python train.py --num_hidden_layers=14 --num_key_value_heads=1 --head_dim=64 --rope_fraction=1.0 --parallel_block=false --lr_mult_down=0.7 --beta1=0.9 --decay_shape="linear"
Each number is 500 + 25 x the weight over its row's rms, rounded and kept within 0 to 999. Layers, rows and columns count from 0. Numbers have three digits each. The size before them is the row's rms in percent of the matrix's.

# down: layer 8 MLP down (transposed), 320x160, rms 0.04, rows 246-274, columns 0-159
# gate: layer 8 MLP gate, 320x160, rms 0.0947, rows 247-274, columns 0-159
# up: layer 8 MLP up, 320x160, rms 0.0971, rows 247-274, columns 0-159
down246 100:485485460468520500564492501532550503500513469541474521506531487489538478462521540467494488545505502488499478514488468529515483515509484504550546478533496557488485537523502492498490503492510473548519512459467460515448507516469515490568483544489479442468471527497477475514514487485459509511476474491512510509470499485472476499486531475470470483480541497505502504497503501491531505490507513476498501518535538544506507480520507484516504476493501490524457488476523488485485505436536519
gate247 105:505517513457504475514528518518470520492521480475491533492471523504510493472475423501505487464477473505489476519556526533527476477534521450524543481511493468496458510510521515516530491500473491528478480488527535483475513481502477500477489490523484505505530522519500486486493528522531489510479516491523438477501539530439498557494522485513536525525453503506523483501516543506506548505466492536494501485499534497510482523480522487507500491460461496577492522488490528502456480482513541
up247 108:513523474510492478495500526497497536510509514512501469475455518543474491536505459502480531496445507497478480522518539487512495460507490469444560497497463492529507514563504536496507445503515494502475544525520478458494508496512537489526491503517507496516536540485524528510486470449515510485466508542535534474521468493540524491498503552495506519511524508517513515472492505526503499496566514543512483486507466490561479531497481498509512492523550486482506544482473490478475471472499516
down247 108:511466435490475521488463508519537517506507519508519449483526547502551516484490508450505492492502510531484498498522468478478491515458530491482501467523514499506519466497479440490476518506482506517482498480487466537479477526477470450530488513482500513482479511487474483482487506492500498551470493520502463525492491489515506520505522528502500530573494540523499477518443553479493514485463548516450498477492423565498516499486498467500511517527506486515491512516465491513504519488505480
gate248 109:524517481523500509511526526520507510529495502568521513504504559521519503474462490555503491469536496477516497436524485479463527476485488513496490529501512458509510485544495477521501497506490526502524487530473475461531510509536557488493493547443474471456498490520505489512505482465505503489492480504520533524546505460465506483450468551478521507485530458504492503499464496517500482479511497476482491482506448489527486473470486522534513521442527525532466486490484507493498511518455496
up248 104:525492469519519490496501501513542535478500486493498543465450483492531473519487484494454539526513562515507514504486495478530511512474529506496531504469492480527524459485526496498515513487533495496492497497515463457544502517493512479532480513496472537510514470527469515487481486446493454468519517491457534503471505539488463526531470499500544521494544488448513502518491479497516509486519536478533525454549504496469470494507489509523462501531530456569483530501462516476480480506485521
down248 103:476530488524522508491527504488555511488472506503535490458485496535489484494511500483519491395501514491509495483514505501516478461523501470487472537532494512481487497481528474485525520508530467509530483469455480515474471514487496458498492513533500528465469538480495443468467500457505485471532557513483465499531492479500463474533483511446523500507512512509491451492521495516496479520516532486519488469497519533531490480499480503489512571488533473542489468527476487484479523521489493
gate249 098:511498536479498529475490476521483483507511492546494492484457488524498474458528466513522512505542510488516505480456447480484516473483470528527496497516462433521496517468494480470526461482475492521526511485466517493509545530506462535494536532465560534524483434529518501479493454500499500497425504478540495518500521511516550497517522479501476481512465491493492507506518511484479494536478487484496533480511504467521492498514460491507481508520479504540476504519528530476538462533515501
up249 099:528493483503479501521503526496503514507515444522504488529522530498521454535505482535510554495479533496479487528522497528487473509476582515480461503482536530480503501540471495536486495542521540523491501550503468513490477527485471500514471533497498471490504486564503496445521499539537526471460482489451520500543495459503508470488500490519535525516489498467528489516526476534498518490502494530478527502508483486459513488537516532510504527523478482478470500544533479522456491494475481
down249 102:451514491513497473481506488492509478510478552500465476553473475470517507474493488521492545478451480519474508518461480504505527521508519501476481499522503517493493508511514520513502494502494495541501483524527471483499501551508505505505482489525488521503483463559514448466489496497473511491499479506475550445486491505510514513517488460543457517542446511493472503544489506497553504514501468442473529500464481489473493518503489422473519565484463506543477501484505479507503514490520465
gate250 100:507539500527497512465526486502548476498496532456508489476520489533501507475512468528458527517474451459510507499525472489486531520493522438474490510480468495501475510505480538498453491491525509512466494510451504520476526483512494504484522484558475489460493505473514467449520522466472516540492497498495465521527462507473466551479466499537502537539509491442518476455540529497531521486491462515539509517487486512534508531510496477504497492525504547504495501524535496498500495459507533
up250 104:530489501523464470479561544496519466470463441505498471455553480465524503484519537502496507481498505518492463499485537485475474511490503496481510517546553490504509526482532528539478499464485506477468559471529488480496520504535493539471476483474480498502517509479528490500507510471515484496512505501467467516481457475519550511532506503503504479494507537573513467561519481463489491507493479529487525501520534490549508463516529466520487482478494494503545500483497479512495519508502499
down250 104:553491531507506495456496503543477469494531510502473504473542490522546520531504470548476516528507481517467504530513530453484521487489476516504509521520489527509496518514482486512498521470524489470492488472483490509493481506480495488525508473510519501532493507523536467549481516427528503508514538489532507517494486469531537520507453483485500510511550538496467477547511491487509466498556473503499537530486501511529521482487478501486527466408509465503478487528505481539490532473510470
gate251 099:463489485453521542486520476550503526523487488488466479492550525521480490531499504463490475520515481484514464461511489489466502525482485528509510490527478488512476488456457527493488482460487496490515486535466502469524512505459473493495512545480482526465516504477493513475494570500483499512503506486513546538533477473512518526520497459547502474422483528486529490535536462508529495526508484488519495508502520496500522491462530497490503475482492473499553485463515478551469537476507480
up251 104:545494501488477513476511512506479472466490454557523496516510537503481497467488531527504531500459479513468519478467500533529431456523487492509476521526547471480481539486547457512516513485455534520517515506459519530472490483489456531512496463505518509471522500535489488474496512451497515512463499498519510509513521479526544473500487497473550537508516505476510501533526524446509505486502518484458550529477467533494495491482535534500505532504479524522487469491526518515515485496522489
down251 104:486514510469513542479497517517496465507527497542534464498511520467495468505505523511491531499510452491536517516454487501498507499485500486497460465494504545522496499501487512475508510463534519468478519476512496503542501501479506498472478561478528506514551490505495541525464551499477483507523505523510543492498497483503484501485551494487516514480522507475493515483490506525546495507423502552520494529486550513454483459454495516458509455491470532497553474464505535534482464511469500
gate252 102:475475539522502498510503513487481524495475485509462507474491541520546510481487517518452540485479474533503514485532479539509476492482543502507509505496505527505558539468483484491527557498569488489559516513495479492495539511492491470492495542503508501495519547519513523486457503474529478497506556489488468462539507489482474524516501489566499519513489549526501531516484485505463502483481444501554507491526491504516505471539500450494497511510506511473490519495451477478494546498489500
up252 103:524501477526510488499502489491531477520517467530479523515450471498531481502465473531464499507500534514522469515462502507495559470520492502525518498504486517468456505464487526490503476470486462476477504521457525433478484531496503552503483543460493513484531525521490496500539505526484533503449485562488506466523502511526470529473530457467475453513512512483517514504458496481475538502509494509519537456501520499509459505559514531519518483509523463505490503482494496488457498507502469
down252 105:519479504479466491499493529471504533487493497516491500501503460444484529511495523498488540564539488475483526488523500532502486496508513526433522509456509516519494522532501473478467513507502437543502508509492496511431474519510480482534506539478486492511499467493497515539494511521494561513494489537475505483475535509575485460467476486521491516515471479501519496530509534512530482469513457517503495472496462499468512498467520469508507543482495492487513506548478452506535497531501531
gate253 101:520500510481499472513478496513511502493521503496497487519505515475483512483452457524511543515478535494514487545509491502481514437444528556495491487501495524487466515522526493483523506498535494551511512497509529542520484483511478511555476517523463466504531492466481523506522520518453556535469507490449511512511474522473520471473479522523467503537482486497469529524525477469541493480452509476483522496472496490500457498525527554539505505498461523534483506467495500469499488545481541
up253 102:505481522405498445503503455502510506500489533480502483565481481502496503520520532549504510501519493466533515480450512525521517510520470467503462505505510490509467499487513492527510504493489486512503474531511460453529554489507551514488508533479527499490495521541506516524507496528528515509477479531484509508514508505524540560545489569528518478507497545512510483494455496468488516533504483513521519482512477499482505527499534511509494489522478561523476473473510488530473528482489500
down253 101:487491522527515484487500481515438526546463503512502505488539440549503486518516503498497500524477516476481502498512501480518505514524472504509493500504487473507498526475560539466512483501493477482519501492520468458500483502496508488478522522507504510496532526485490573550495510500501476469533460505476545528506528559471512491520459517492480517502515533491454476525457477482505490467504478494537556501548497486462505496478471515440517513465486506484471485485527474479477514464560513
gate254 102:480508506480463534461438459539493537474486485475507467481533461503451486515504496543530476487467484473498480532515508494500502471496473502499515496491534534512486503539441494520489473471518523501463513482520495460451523498500523524491496507529531499497481471448499530537489514525498533494491517453535529469485504528484483433519478533525476498486511541493506528549488535504497477505484488498511509498489483537542547513496521542478514499516495477512525520467543520477529470484484501
up254 096:537474479514487530453501539516519505501460473509527459487555496464500475524520509465485472492487490475522515499478533507541530514503514498467483520505550472522476544483520496556506455499529488450496438510504474498525527546505488482529500466514496501497553525479471507483467488521502514488525499482493473501477496524436465488521521517493482549468475482530496477489459486475509455508503540522545472512487523487521498466471502501474514503513472515475520493553501482534503505491523486
down254 098:539473495527484533510505504473482516488463532503485497441508530528465524494523476452466522496536505506489471475500475492545494503506524547521497458479466491538515482538442523513496496514507490487516528542468511540454485481490476520514481493488472506538464477505501504493462466511482489507519468523491559439529503510528486503525479475532540484496486476521520525505495509529494522508529514521499512507493543549502466496483511515506503464502503503490570511504506517522498490530430471
gate255 102:509474515504529535495486526477497515525502538496488521509480509515474514517533539475525482509464496501449502468462489503495554485510514516509508512532507552453491477495489487511500480455508495484496511489504522521458521502512476516527507438498524519513501475507500522527474539487476507568542508491480460538454495478520503519461477516454555521491432491531452498518509527505513491514479501517517494534512533479549491485511468507534519483503513545547513480501465499495516449491498539
up255 096:479446525489508464521481491518498512434539500519518522480479482504486503505482502529502527475516508499497496459476484561504515522525473523463514505568443474504523498516512524550490502506520481495511520521527507490466429522479520475471460534494481540543475496514506465491495489505523521499545517468490516487500462478511523475508536527489452471489488501471520523540505479525507528489503461494453455503511542497473505509472485503472513501467565527519491482515510494506522473491507495
down255 100:517526465509495472522484498509466480469489547484469502491498459518512463530499492515497514482471479464508458507461483506497513487494500490480453506508509481496487500469486532515504544514500502496504504490467487545531494503518509523460481502542532478494526531474521483500515495507499491513489479524502500503514526429516458479485495483535507470507510481495518485533494531467516490505538484485509481514479448496476506554518512526485507511504465512507467478496484575422516559435555454
gate256 092:486497512539491460502509546507470509528487495521503506495483459504514460445471519504530544491511541474505518460453466479500510470544492531508489495512455489511523522488545489495462497489516558542475522492517509502535477495493501489498504460480470521487515517533480532510488503487514511525516472490519544448493471489538506502540533496472551461533473497501506456500540481507475493495482512530515478467499518499495511533487475513501516481478505456517459449501523462472484507502571498
up256 092:502560479437489438505507470491508474509468483506490504484485504493519486530468505490512505524521506516471462517471491471547525451513509500455514547491529464511512544487500503472529484475520475493509499495510512502482521538466441485520455478517452508526492535510491521502489470496498505509525483512525490514522514521484527485527474531478469493498459527525467502475496523530456410496513530510497504505488491508503547458497485460492492493475478536509491504503484522478498436463516508
down256 094:516502503501494528513494507517511510506547465469475478457514485502478512555561503534531527482509538545489441540531446536467505509460534481496460515510502521516488529472478511524505515512488501508480442538523505495492485485529527526551487557494464498511498534486495494503541506532487496526490500485497540523484480561475513511487512483521543480487539519506509458475476482485521512458500471451514470527486522476483480482481447514502489463507509499491510522490492486469494523489512499
gate257 101:490455490477452509475489466529436507516526508473530493501504506493511459524554507520487464562510455524476500481532523445496522481478487494472490483490517527469489469486518517551498490487472504488470498523511469532518514477478502474494545476480526471484452509511502460529528462496450496498476505497480501486485467523479481489474513494502541528516493486468516525482511499522510487490523548470515508461476475450505510498497507526503465500531513547544511525512551503481507456499469480
up257 101:500485533481504465481469506519571503512493456453487502506543520506506507458523503509470500491560468513499480515504476530560502553472478467563483529491520478511509501473488536490471501515471479469484482488531537461503498523524532497510512510495535515454482512496496532451540500493489504522507520473516481496533531459490494486500465471534508508499541477494485462486500510541518537476475509495495534548518505493499515517540460547499523493490521505485507512535501518536522535522503534
down257 094:505484435470476471516508479477507447487467537496523487520477513478515491514488464541521500441459469470498504456521528490486486457531513511483434530535523494483490506458513498492542484489519491490537516537460483467490458535510479462518500486484479492524490555504472452481482533494518504490512547515499532493506493499488522549482472506535478478516498515502503498498491527508512545497472513513515489493521518506479476489517472481473482509517475506532521516497527522480454456545517545
gate258 101:540514544532456527479496542452502505515500489499501470520498530522522526459495548462504509471495502507474446508577500497488533524529536487490547473504472525534514485470501530485488480505481539468468493497491489509467508517525514506491516518535556489486474506520467533480508561491500522516510499478517508501451513499519522519544494481537505460484503560499493498463499530513530479466529513509540505520516489533532506508504467472514514512488515494508501506505473528520520519487521562
up258 101:492471501481545507501490515518481542501456504505520516503484507533508509466473498450519521519499554500533506505522516485565521490500484458525460494517540550484517491507496515476477477479490480507492472538513451510527465499505512538514506507510541496495532479474485566481505480526539495508489496488473494481472465480462530513500485460491513470491497535554501507479524512512526501482552522501492529520530553497453562529512486508491490486465521555486500479481509485524477502545483481
down258 097:503481525521527492502483486511466532480490507497548500496512537507489505501466524482524501548471452477551447531485464515524487491514478547491480504484523483491498466504509518516486465523489493493447489483472466485509483502505518520455508497512527458534497474517462578516487451473509547474459459493492521497516496507489454498475566533493484503481520490461471478516505458510528503482482509498507488519546467508514469498490517505531497507517452523521515464472527488481492485547520515
gate259 107:504503499538499544513511485527505496474477482526531504465505515519471562485488475548469510502511485517481492436505472479503528465536517478548491488503531523530540507473522544503496491507481521511540494514476485506508532497502515484516483519457487537508487505510482519517477450498564493488450507484495493542502485536488496493523519479543440503489480473501567488447497510501498490509493490478526488481489441440506520539488530476499529475539476518494484498521470532491513517492488528
up259 111:512485531500482579539476482488534539514476494532464488477534460489493523485535523523467509472478477514488530467547499468451451535519542493517515499486556487500485510533500498478512525459498528520532481480495523466514502527497487493538509539487507503517501532511543480528514505496513480492481484500500517519534492538507523419505536456503481507514490564494516485516472501493498505476473499495473487504492480514527469486508482501523514488509548509442479516506520471474493501532498463
down259 107:513485480523508522508514506493482523549503504478434490527530521514490487559494513487507524494475473467478480548519483495503533493491520522485485490476518507457486521499473497510553496484467501500476497496490496557503496533529575485522502482511507554516491422494490441497476520534509434522527495509503525528534472504477509509518475495480532482492490533499493518510468509520512487519468530480485461497527563527524519491517535478521455498458517541487505517490501505506478509507508474
gate260 100:486510473482528507507509457475504497499484498470534520501489529488520522479458513495519517507504480503521481487498468502502502516474541469529468511477530530511503463505503502488545498501492494537503463532490471519451542480496496498487556543533488499531546494516532485476510494539486518540475498467531534480533484485535477513515529506528463461465514536450506478506488519485493453534506512496524510550470473466526500470514540464579479457476487468490536496510484482539512499471496502
up260 099:489477528500532517522495528494511524495547491496512504508488495514509519470500523462528573503482505490518503554494469485516509484488478503502472510503507501478532496502525475550508491520509517479519464471452525509526509491496478528536452507492521589515477473519463538432486485487537507507515461489505527511506522492472490505500485497495489525506485522464542502464528471518501526525523459510499522514497489550497458495549458466525503474507499514514498450526495497577504488504515479
down260 108:487504491542480460500489490494515455554505515526484478491476468442497499516520495550478546450470512493508510539488524497485503516492467477466496520512501467505490477498522500499501456507517457467524501508493510486516471505521554522553527502489527497528529494483484534515476482486528506494500532510498477513528495472516477537472486475478471484549518546536454543536460453532505523482523519450499482466505494529519488514483520492480512500529468517450483475478502474478499518463456482
gate261 077:560488514484499487496516495546455464493461532468471552481532464494469479492502474472466462511469495532517535469505512509506477516486493453514493480511504500503469507561484475497494529532477495495512484502494487532497473506510498497518491467505525534535476527508456547556466505530508534482496469468462495453474481543491503501522521457508494508498514503527513506512471516486499482547496498487480517480495484468494531581528526535493497496515513516498469447478480537491506519524527506
up261 082:518540526462440497493537489508485489493475533517493558425509494527490506521523487498499499496484518500500521474502550484546476476522522498504518528521473473549556526503479475447481500492526514485489490520526502535501476500524478527492485449504491490546498492493473457511457510519460508527524469486448501484456502510500493480467509512481475509494540477527485485493483519466463484531484462501507523457458450481486529502532522502535496481497491530509450480479502512482492512510528503
down261 084:522466523503517470470508534523500502460502548481483509503543514519482477468525508494481491490483537495534503490498466489523462518507492461515474461498526488471518488523477488545561530504510529517519494502448468493505533493521541480524489482555492565509497532501489512551501499512484534476493477530537504492528491516495474475513531502533474468501457502493529526477486469567523473523514499518467476543492532523512456505494545506516509514497495491462511495491480540529530529489456511
gate262 096:507495499474495478476523499503462545505493471467507523478477528499482526496464520501504459471482504524539495494529497487515504452513493462459483550506531505458449519501505481500504494482537502494492493508480497516480508488533524488495525491541438477469511479486457527523486488562477526493535505483509469514509503492513482467477513476457537519500478485511513541480552514443492522510509467528557506473519488479517554526522460505501451483481482514518515519533511482498521510568528495
up262 110:546507471478516492548475495527550498487493518532501502513488523535508479486512530499513488506509530515479463530508531496527552525483488494497561502471537499525538528505493537534474468475529503495458512479475516500509453480509462525511504505499556508512464523486522448487491502506488504525465541484523524486508491520495510529499457550526472487546498513470514492456468488514520507479488526512511480509502486517467538470525540542503523501502494505425519564485511494520513511464515493
down262 109:517497497489497501512491437482504536493494517511516470505490498474473493496509465471527494526482483514497500561488458494506544515508471520508503507458487464527530502524452558460506454494487513495498495506475526536470506541516499498505503501480545479500498519461511510484480508524490476501472527508453482456466535481506514525525506450487478523507488508520501497454496551520554541528492487548495503504507469490479512501548511517491503504467528546427520483479506460480491495520464549
gate263 105:526527486478493498485468525526503453506496530541502496497438435458540514501488501534471499535476498499484510523492533518480526494490517546525514536536486488498543514520504457555529475487486502524502507473523496498538482460535505498521495516515516500531492453481492469512498464502504457512516556512489522494507528517506470520445501484496469537482507484502485520487477484524492556491494532485494530512491450501510481496498500483460472525463472473536474496470501510518503469513427486
up263 099:492470493482497472521488456467486504514545466504496502493506553524487485501501505496456491466477457488512503498485501441491521506522532459484552508532512503476503468524503478491485484489505467536501517490513548496513501474506523472522481521477549509487496531495544501475495536490492509528520515477526470509543502487461501516511512511520531487478489562480536496501537482529471451527523511530518529478564501521520496526472523521486458489504503530461486515515551431507521473516485458
down263 098:484466488521507503528498504504503486489509535483498479515508547488479492466496492508527461569529487495515504503489459501524486503466460488515463497468493497522455513463507505489487497534524477508466522465471484540465499540469468490543486497470478517465477502532510557520550465513508478509473497522534478531489475510529511513520519476475478455468533478492497489501468537491503464495510496492498510530496521519486525491505526517514517446479507491468481460553491477461491573515550527
gate264 109:482513506504530497491523489524534519478513466462530533500513491520482531477542500482513522478486486519514520515504535509489526485491469481549537486511467474496490455512525516476531524494500492538453466473522503508501486464516531543558531486526475513521530494485487507516513446460499540511518486475526525526461482495466507531493472497480523469470511490536501504526522530523510455494445488458488515465460495474525467479528512534564475508479513466470494493470474485497522485455498471
up264 100:502520479523476497494517477535521539469495481487470483462524513512510515470559515539486531501482529497471489461569483498476530518523478499512542499536521484490523499469506500511507540457496499511508451498443472480505507519504504468479493510506533474513512501507465541502467521547472513514497487499489539500481512489494473544493447522464495473508543461486496488508470501492499463520529410524495516534498535479512473456480481524485497528486503523484508487523507460506468478529480529
down264 099:499519542494488459555469462488480512502519506514537492508476494457482504550492503510488512550514456501559476510529493546535506509458482477517533509517520499498525489530502493481484484499497466513519469461480458476483497492512524485498512523503483527499525507519496572518509552531520498492510531479502486520493474471523473503477546439474482451500510498539482506507509536526493465483494518523487478498564523502495457465518497498509511474462502509548506482475478488535495460542499506
gate265 104:541547486494507461460478510502469551479524487526523488485518527524500496515462501497508480467499455508519493493530482533474479513503541519475512497496492485481522501485544465449510461481495494497530485508497504520438510502513491511530521530456515502502547462473480493561528475475520486507503490503495524557513487525494482504473516499502490517473461494500481478507474482509507506503502501481481440508518497468564447493477516433527542545466463494505492475504484510521502463542485501
up265 106:500543502516528472496527503498482497512522468531536459527445543486486480511508532474517520486517462524558514490505471493509515496524511544490501487545500524535517526461495474474503480474527504474524510500522495539469434492553536531521520461491503527476544478473492516522499486510491529457403448522526503517480482502523509533487509508512512472512476501505489497468481509481475463481512530476475502497519513478488542526485514499496518483481464466529529486515495529508481497487485477
down265 101:488522505482508479463522468503474494490466497525472468569533575513479468495491518464500511536524465479544549502509481534497498501507492508544514471467480456521480491496532458535518518534463476485490550502524527524535520540472473516532492500479467532525536498511492515524524519494481478481442486564502500477521520520508530496514505521502502463534489486493528502516521526488483514543483494516504503509527510479477498503504485518483501479453494474520491483467540518541484491485463512
gate266 096:477458487515502476526466533502545483492523507522537495509501531489504490454510431500511523510562503449457493516482467479532500493432481480484526512495490496514538502472546508506521505534524531505493478510507525507517531497523483520460555528512485462467453514515479510496486535494519497506502461527478526495504508470507496461434480502544468476508545461465509483539491497495462523478497510511477497493511500491498461496496498513525483501503512508549489557505496506536506540514488492
up266 097:531496498517528519506519473500536541483489500519455494487474540488479505518526489488497473502479487495523501456435516508542496467494507527496514520507489497494539525502513467473491545510504474489469510496485456511500494548454505457504460483508495507549455512480492528455507488524498483463530512499497528472478530527511473491469481482464510502548460475486534519535497485525493500544485529506536477483512477481511530518509464520504543491519483501504443509473527536468513452453468448
down266 100:495468456522428508515489487516472530506499495512509511495475494459465525521480492474508523519458532458485545519475506446490461512527462507502535497489518500498526469487522512464496527481505530546508537503543485464540494491478518526540532476512538506475532492498515567509542496549524542537473479468536503502499496555518520493497470505549466492526494502501497478488444497472485489485488491486504487517488519486491499497452471497512482535485528514528503468515510464490497479491522500
gate267 099:509490487517505513459466507479501484544534508477512497548506515542480479476506492490541488477471530560521506490495468491522471499498496541501481502500512477515482521453493540509507462519492493490515534536547526442497444508514526536493509500462478514519523492503536536483482511467515496546490506518489483452520507492469521480499501510550480510495505472504555535501457463509449504486527460496489529453441506530461498517488496480484533523507488520506504510509513503514491449545468496
up267 097:486507553492509526509485482508465493467537526504482531474504496469526510483479526489539489504506495558492536536485490507509515475508525509457502489485508480519461440468525500548506540572493460470469515515486490520520465490531469523489483488459506503491443493511502506523501491497509504469508510514460546511527496517513534472562520474447470541516512494483497505506516539528486506476510517509455501487518481525486499531458545460529526513536487531515504477497483540462497511489515504
down267 099:545495529515527507528482511505512540465547483486529481527520494557496465486503501504479558467472506501478547477512525522473503481530499490516506473516513495466508496519512502543530452477510521494494527456517514499488515479489543507521479457506494476486535461483487554516531461467504529482533516467514487492469510521469450519503454457529519479550492539484478499485501471515497487480500508484484523496496532491515533477514468502495482500450515529522533472496552472504536534505512463
gate268 104:508491541556487509476469490510512532503461494494521486537519459502490516458508488480551531473539549503523500493535498506451509479521503545492522451444480498520453465489497527482549458523527497504493470500485519489541541504507482520525473482487489471550498514491505517474500478479497440502499563462522518493517491529494492501509512514513519531516487486481520520523503485479499530463512488500517552500492494496492474537536465470528518553512497484486497458467497469530494528480491491
up268 108:524567464460539532485492495497514532468452499472501516505490509480486493545505523473533494494521464516509506488508522519503525475494497453472474509445485489513557506485524532558532504512498523512487517516502462509495532441497540467538473491488490472488507522495540457515513466489471528475547519505466485499514472523459434481489501518446484508529515500535456502498493475541484489473471477539511534481499518544492513515484498473501523477503510500501507492474490490469490512516503483
down268 108:537497523529504495518506502487490513495498509490487477502484456482500456485545472513519535454470517481516529550493475546496485493505483504475507557472479513517509547493462492542481499505499518549483521540491478504479502517499508508517429477504490450511476487509466509488491514457512497469504514530487442552535537465478459473528465503430492487499506506486524500492514489514455519507480509516522492510479541478551500549496462488493506489497493490490494460483520494485555527469504501
gate269 091:481485500484533527503493491520499489476478518505489470488517475515488492515509531538466489533495520522476500481461541487494504506504486491492531512490544513506508498479554567539502446468488482472509497507481524432468524517510518559480505527486548527495490505514458516532482501489508510545487500512509532513568534498518492499480533498458497512515525481540494514496496502491543513504512518510474480498462485472541459513520508540462471509523534491459538468512480470449479547476500477
up269 089:545486468513461515473502532511474512475487545476502536489535494504504497549474540553508519512473459490530540512445467528467483506444485473476538542529486509488552513510486471489508483499488511456484502510467498497545491463485484457442515479524519484484469482534508467490525509501525513475508491485514465532522524512472503517490518479502491519470519494509557481475480505517479492525528491479500480524475473533493488509473480461459470475542465522491473514518516493541497492485492512
down269 092:516517547482495497462513470491479450545520455516497514488494505522460502535516504516498559495470488500545477481485496529483513478544500532447486533521487481481473491463523516510541520423528485531499512511502475482502469527523515507476488510462496502482475518517477475490482496500482461488558481499527514513523538504538532510524497479498523481517525479513514475513505489469497531462501457465489480520509496481499509533511548489497515547526505511502542472526499450502475455473463465
gate270 095:477521496527498494497490499501503475493531513506517460459475489556525520496488487498508494486485461507495531500481504488492497466539460471553499539476504485463512480517451484525547524479512533516486504548533491448554484493481496531487474505489520533479474537486473525447540452526501486522473485485499491482514480452529520528513497516507461477517475556505470502509480472495495493500491472443477522505526488532505490461513508509458490470539520512518495501523516449468504443483495511
up270 089:463537527486468525470524454556465514502499496493486536570515494521537471497522481487551480484520552536525478538507490476501474508557470490494512504535502499504487470469501521486466494502500476495489490527483512493464516471537533513457472494523492527495521524503499527503493522514482548508517490502468513520521486469498508520439447499480507531508461517517472487481513519497534517469472488530527471489457508496511505502510459547468515508500481487483518493463452526465530507535515481
down270 092:506495499531507523502510509460499490489554489524479456486500497471491506521494453502492475456520478492532499451463497497511497470523490499521485509532472465461485518481458516530490554493526534518515541481440514487527461484509492519499550514490500488525484476531497526479493516530515467489531528477527476521529505441504551490532496479501531486519496503507506537457518537499474542489437466464488476506517467498496519454533500522518509504490475510513529519549486478499496521503462457
gate271 110:525501496537518479525478488499474515492487516544473493482461536559498497483502497513451504547490471504462546516470540500486510523502489460524521462489487492499490501478514452535465495527503498497519504465507511533500449529487509452491473490475523519488527515512502506553451521499531520547551514456486467491452453514491437493518483506476525504503513513479441530482473521499517507491467500479509506469504480499517481473488542499499522507516497536544536495510498499534538506484477487
up271 103:521501497500469522449552483512459475507466459496529516519475486479511477496483467483467516511493472518483461516537449481504496516498492504426454502482499491493487503470489478505489480480528507500526536488477457506474463505479509524519512497521482502501478459477473476521528511546522551484485505556506490487504490525488514422496491516513522480518498460510533449551526453505505526489512511492528452513488460521477519507485479507496494480487461534483540486507506467484467487485461509
down271 101:525516474481483554525457457491497545502524500517504491479495510513537468502496524512526519452493487484543500505507497496502518500490475485480488510519542496496509516435455453486520492510455464507435487522484515448486473531488480510489513523484516503496524523484499474475484535508504506512513550497505464512509494494514485497502475529541469488565486449532515506551486489496502488496492507459491534468512481546549439490519475496482516486526517504521510554484447521469495503509503485
gate272 083:516497484491469530510481511517469476553509545508490501507509510461525470476510497524484476504516502526543514536518511480507515447537499495538496513544508518465554506488527516471488477541488505485527513517487515498486544480535455494472460529505487475526464463463513492459512441463511475468507479472494459491450523489465518511497493515543501516505490552475508502475462518514502525549489480507554498471497512477472495521509487493476482488539498497502554439526516502518518497499482477
up272 088:462490569536510507493498480511527524460502534449510473506536485533486463544503496501534500512525510458512509485488529496503530491501510514504527465509527483498479496498500481482462516484489522489472513497495496537498489523546513471511513480523525491514518468500459522553557487525481501448529521479493556509513479528521491521494481498520513541545512476495497560529518514496500450512458546501550489479479509526514503480500473483470510527532483515542463456492501481482508526479492452
down272 096:449504497505508541476515490484494501514504484524497542507485502526506499538486528477538478557533495501510502505489471522485531478460496510503531473513507513483514504494473478445474537532468471541529497521481463467536486498507462456521478503494506509471472529505481441469503512475515423513540506493489469520523502479524482531523494467496506475486536476473500522493495480488487506453530488445494507516519494502537519573513446513510501493492544477530522456496498526481481524524510487
gate273 103:487480542520525530559483461518478503535521515509474518523528498471472503547471479514516436500498500462473497499459474503503510502498457461523525590493518500499498496471540460507469494476520490542481497540487486495471504520495494477550519449506491464507515495474499462485507529532519508496464495454499476535462506486528486524496512477455518491471447529509545514491479507498479509537495479511481497505477503475491464534534495501497498502505509466525514517508510532473471504484536483
up273 102:476501532500469484501484500547477555459500478531515455493525495498493467522523508449530482493474482462489486498482522501552458468532480486497523523491502496481500502470492477453493537449495504521491497509506472492517484483520528471527493479552483513506502510523438468521549519482486514516518538515479464499447493470459511461449489521499484541465519519483490515494490476532507480530512518520502498497494529470508502484540480439468539501493465525538477529516487504464510508472514506
down273 107:518496494473456486490471472507498478496505491498520477503495501518450509469515497485554470437504503502479510479533526492533491495544522492528504506509514514501501485506546473483442527484525513552501537550519518514488515500533446511509533468488512435539522493500497520444540473514503512473520474484534511521526487532478494509516521478496510502500456552449535516478489507522510509496518471484540509535504484484515498549546496516490515502516527515479543543503507538554506488516494492
gate274 110:508512509506494541500527483510504524513491505505456471512474497451513534462466475516526549554460520480507494477518494471536502518494459477535495526500521450492496503529464470493500495486477489502539499492480472463528474515508473452523523519460482506463500506529496531452471506496537456508482524460505499504517479464541502488524490504498470543500488494515535524487508473496515509456493468464475526521496455519514494487530490468506546441469485446500508527535513482506476496479538466
up274 113:510494541503500473489476495474511492544534558493499543509484507500454452500519501517494501541475521480463489519474505492544495520503486485514495554502499461506530476495502474507510548537476478512463480473528527521481450465551521457487560540528460502493466527515549451490483485509473505510526488476496544516490505504495436470498531500500509486509497520482515520490434504464502534512481527469505500508512508526469495478515519509491545480480484528525534490534511504498522490494504481
down274 104:455502566514530496534502522480504475485513496492477472501512524491495527485457517531489480496460485503530477508508517513485529506499500494500443539485514469532487458527485547500484520526528481471512518491473491519512530533460540521497521513496485517491432493486498542467508447519464465493507537474483494518524470485525509469534520545490462513475467483498515492517491533495452498520522511492508512477513529506510498482539495507496517471505500528412493512544541499482462519462484512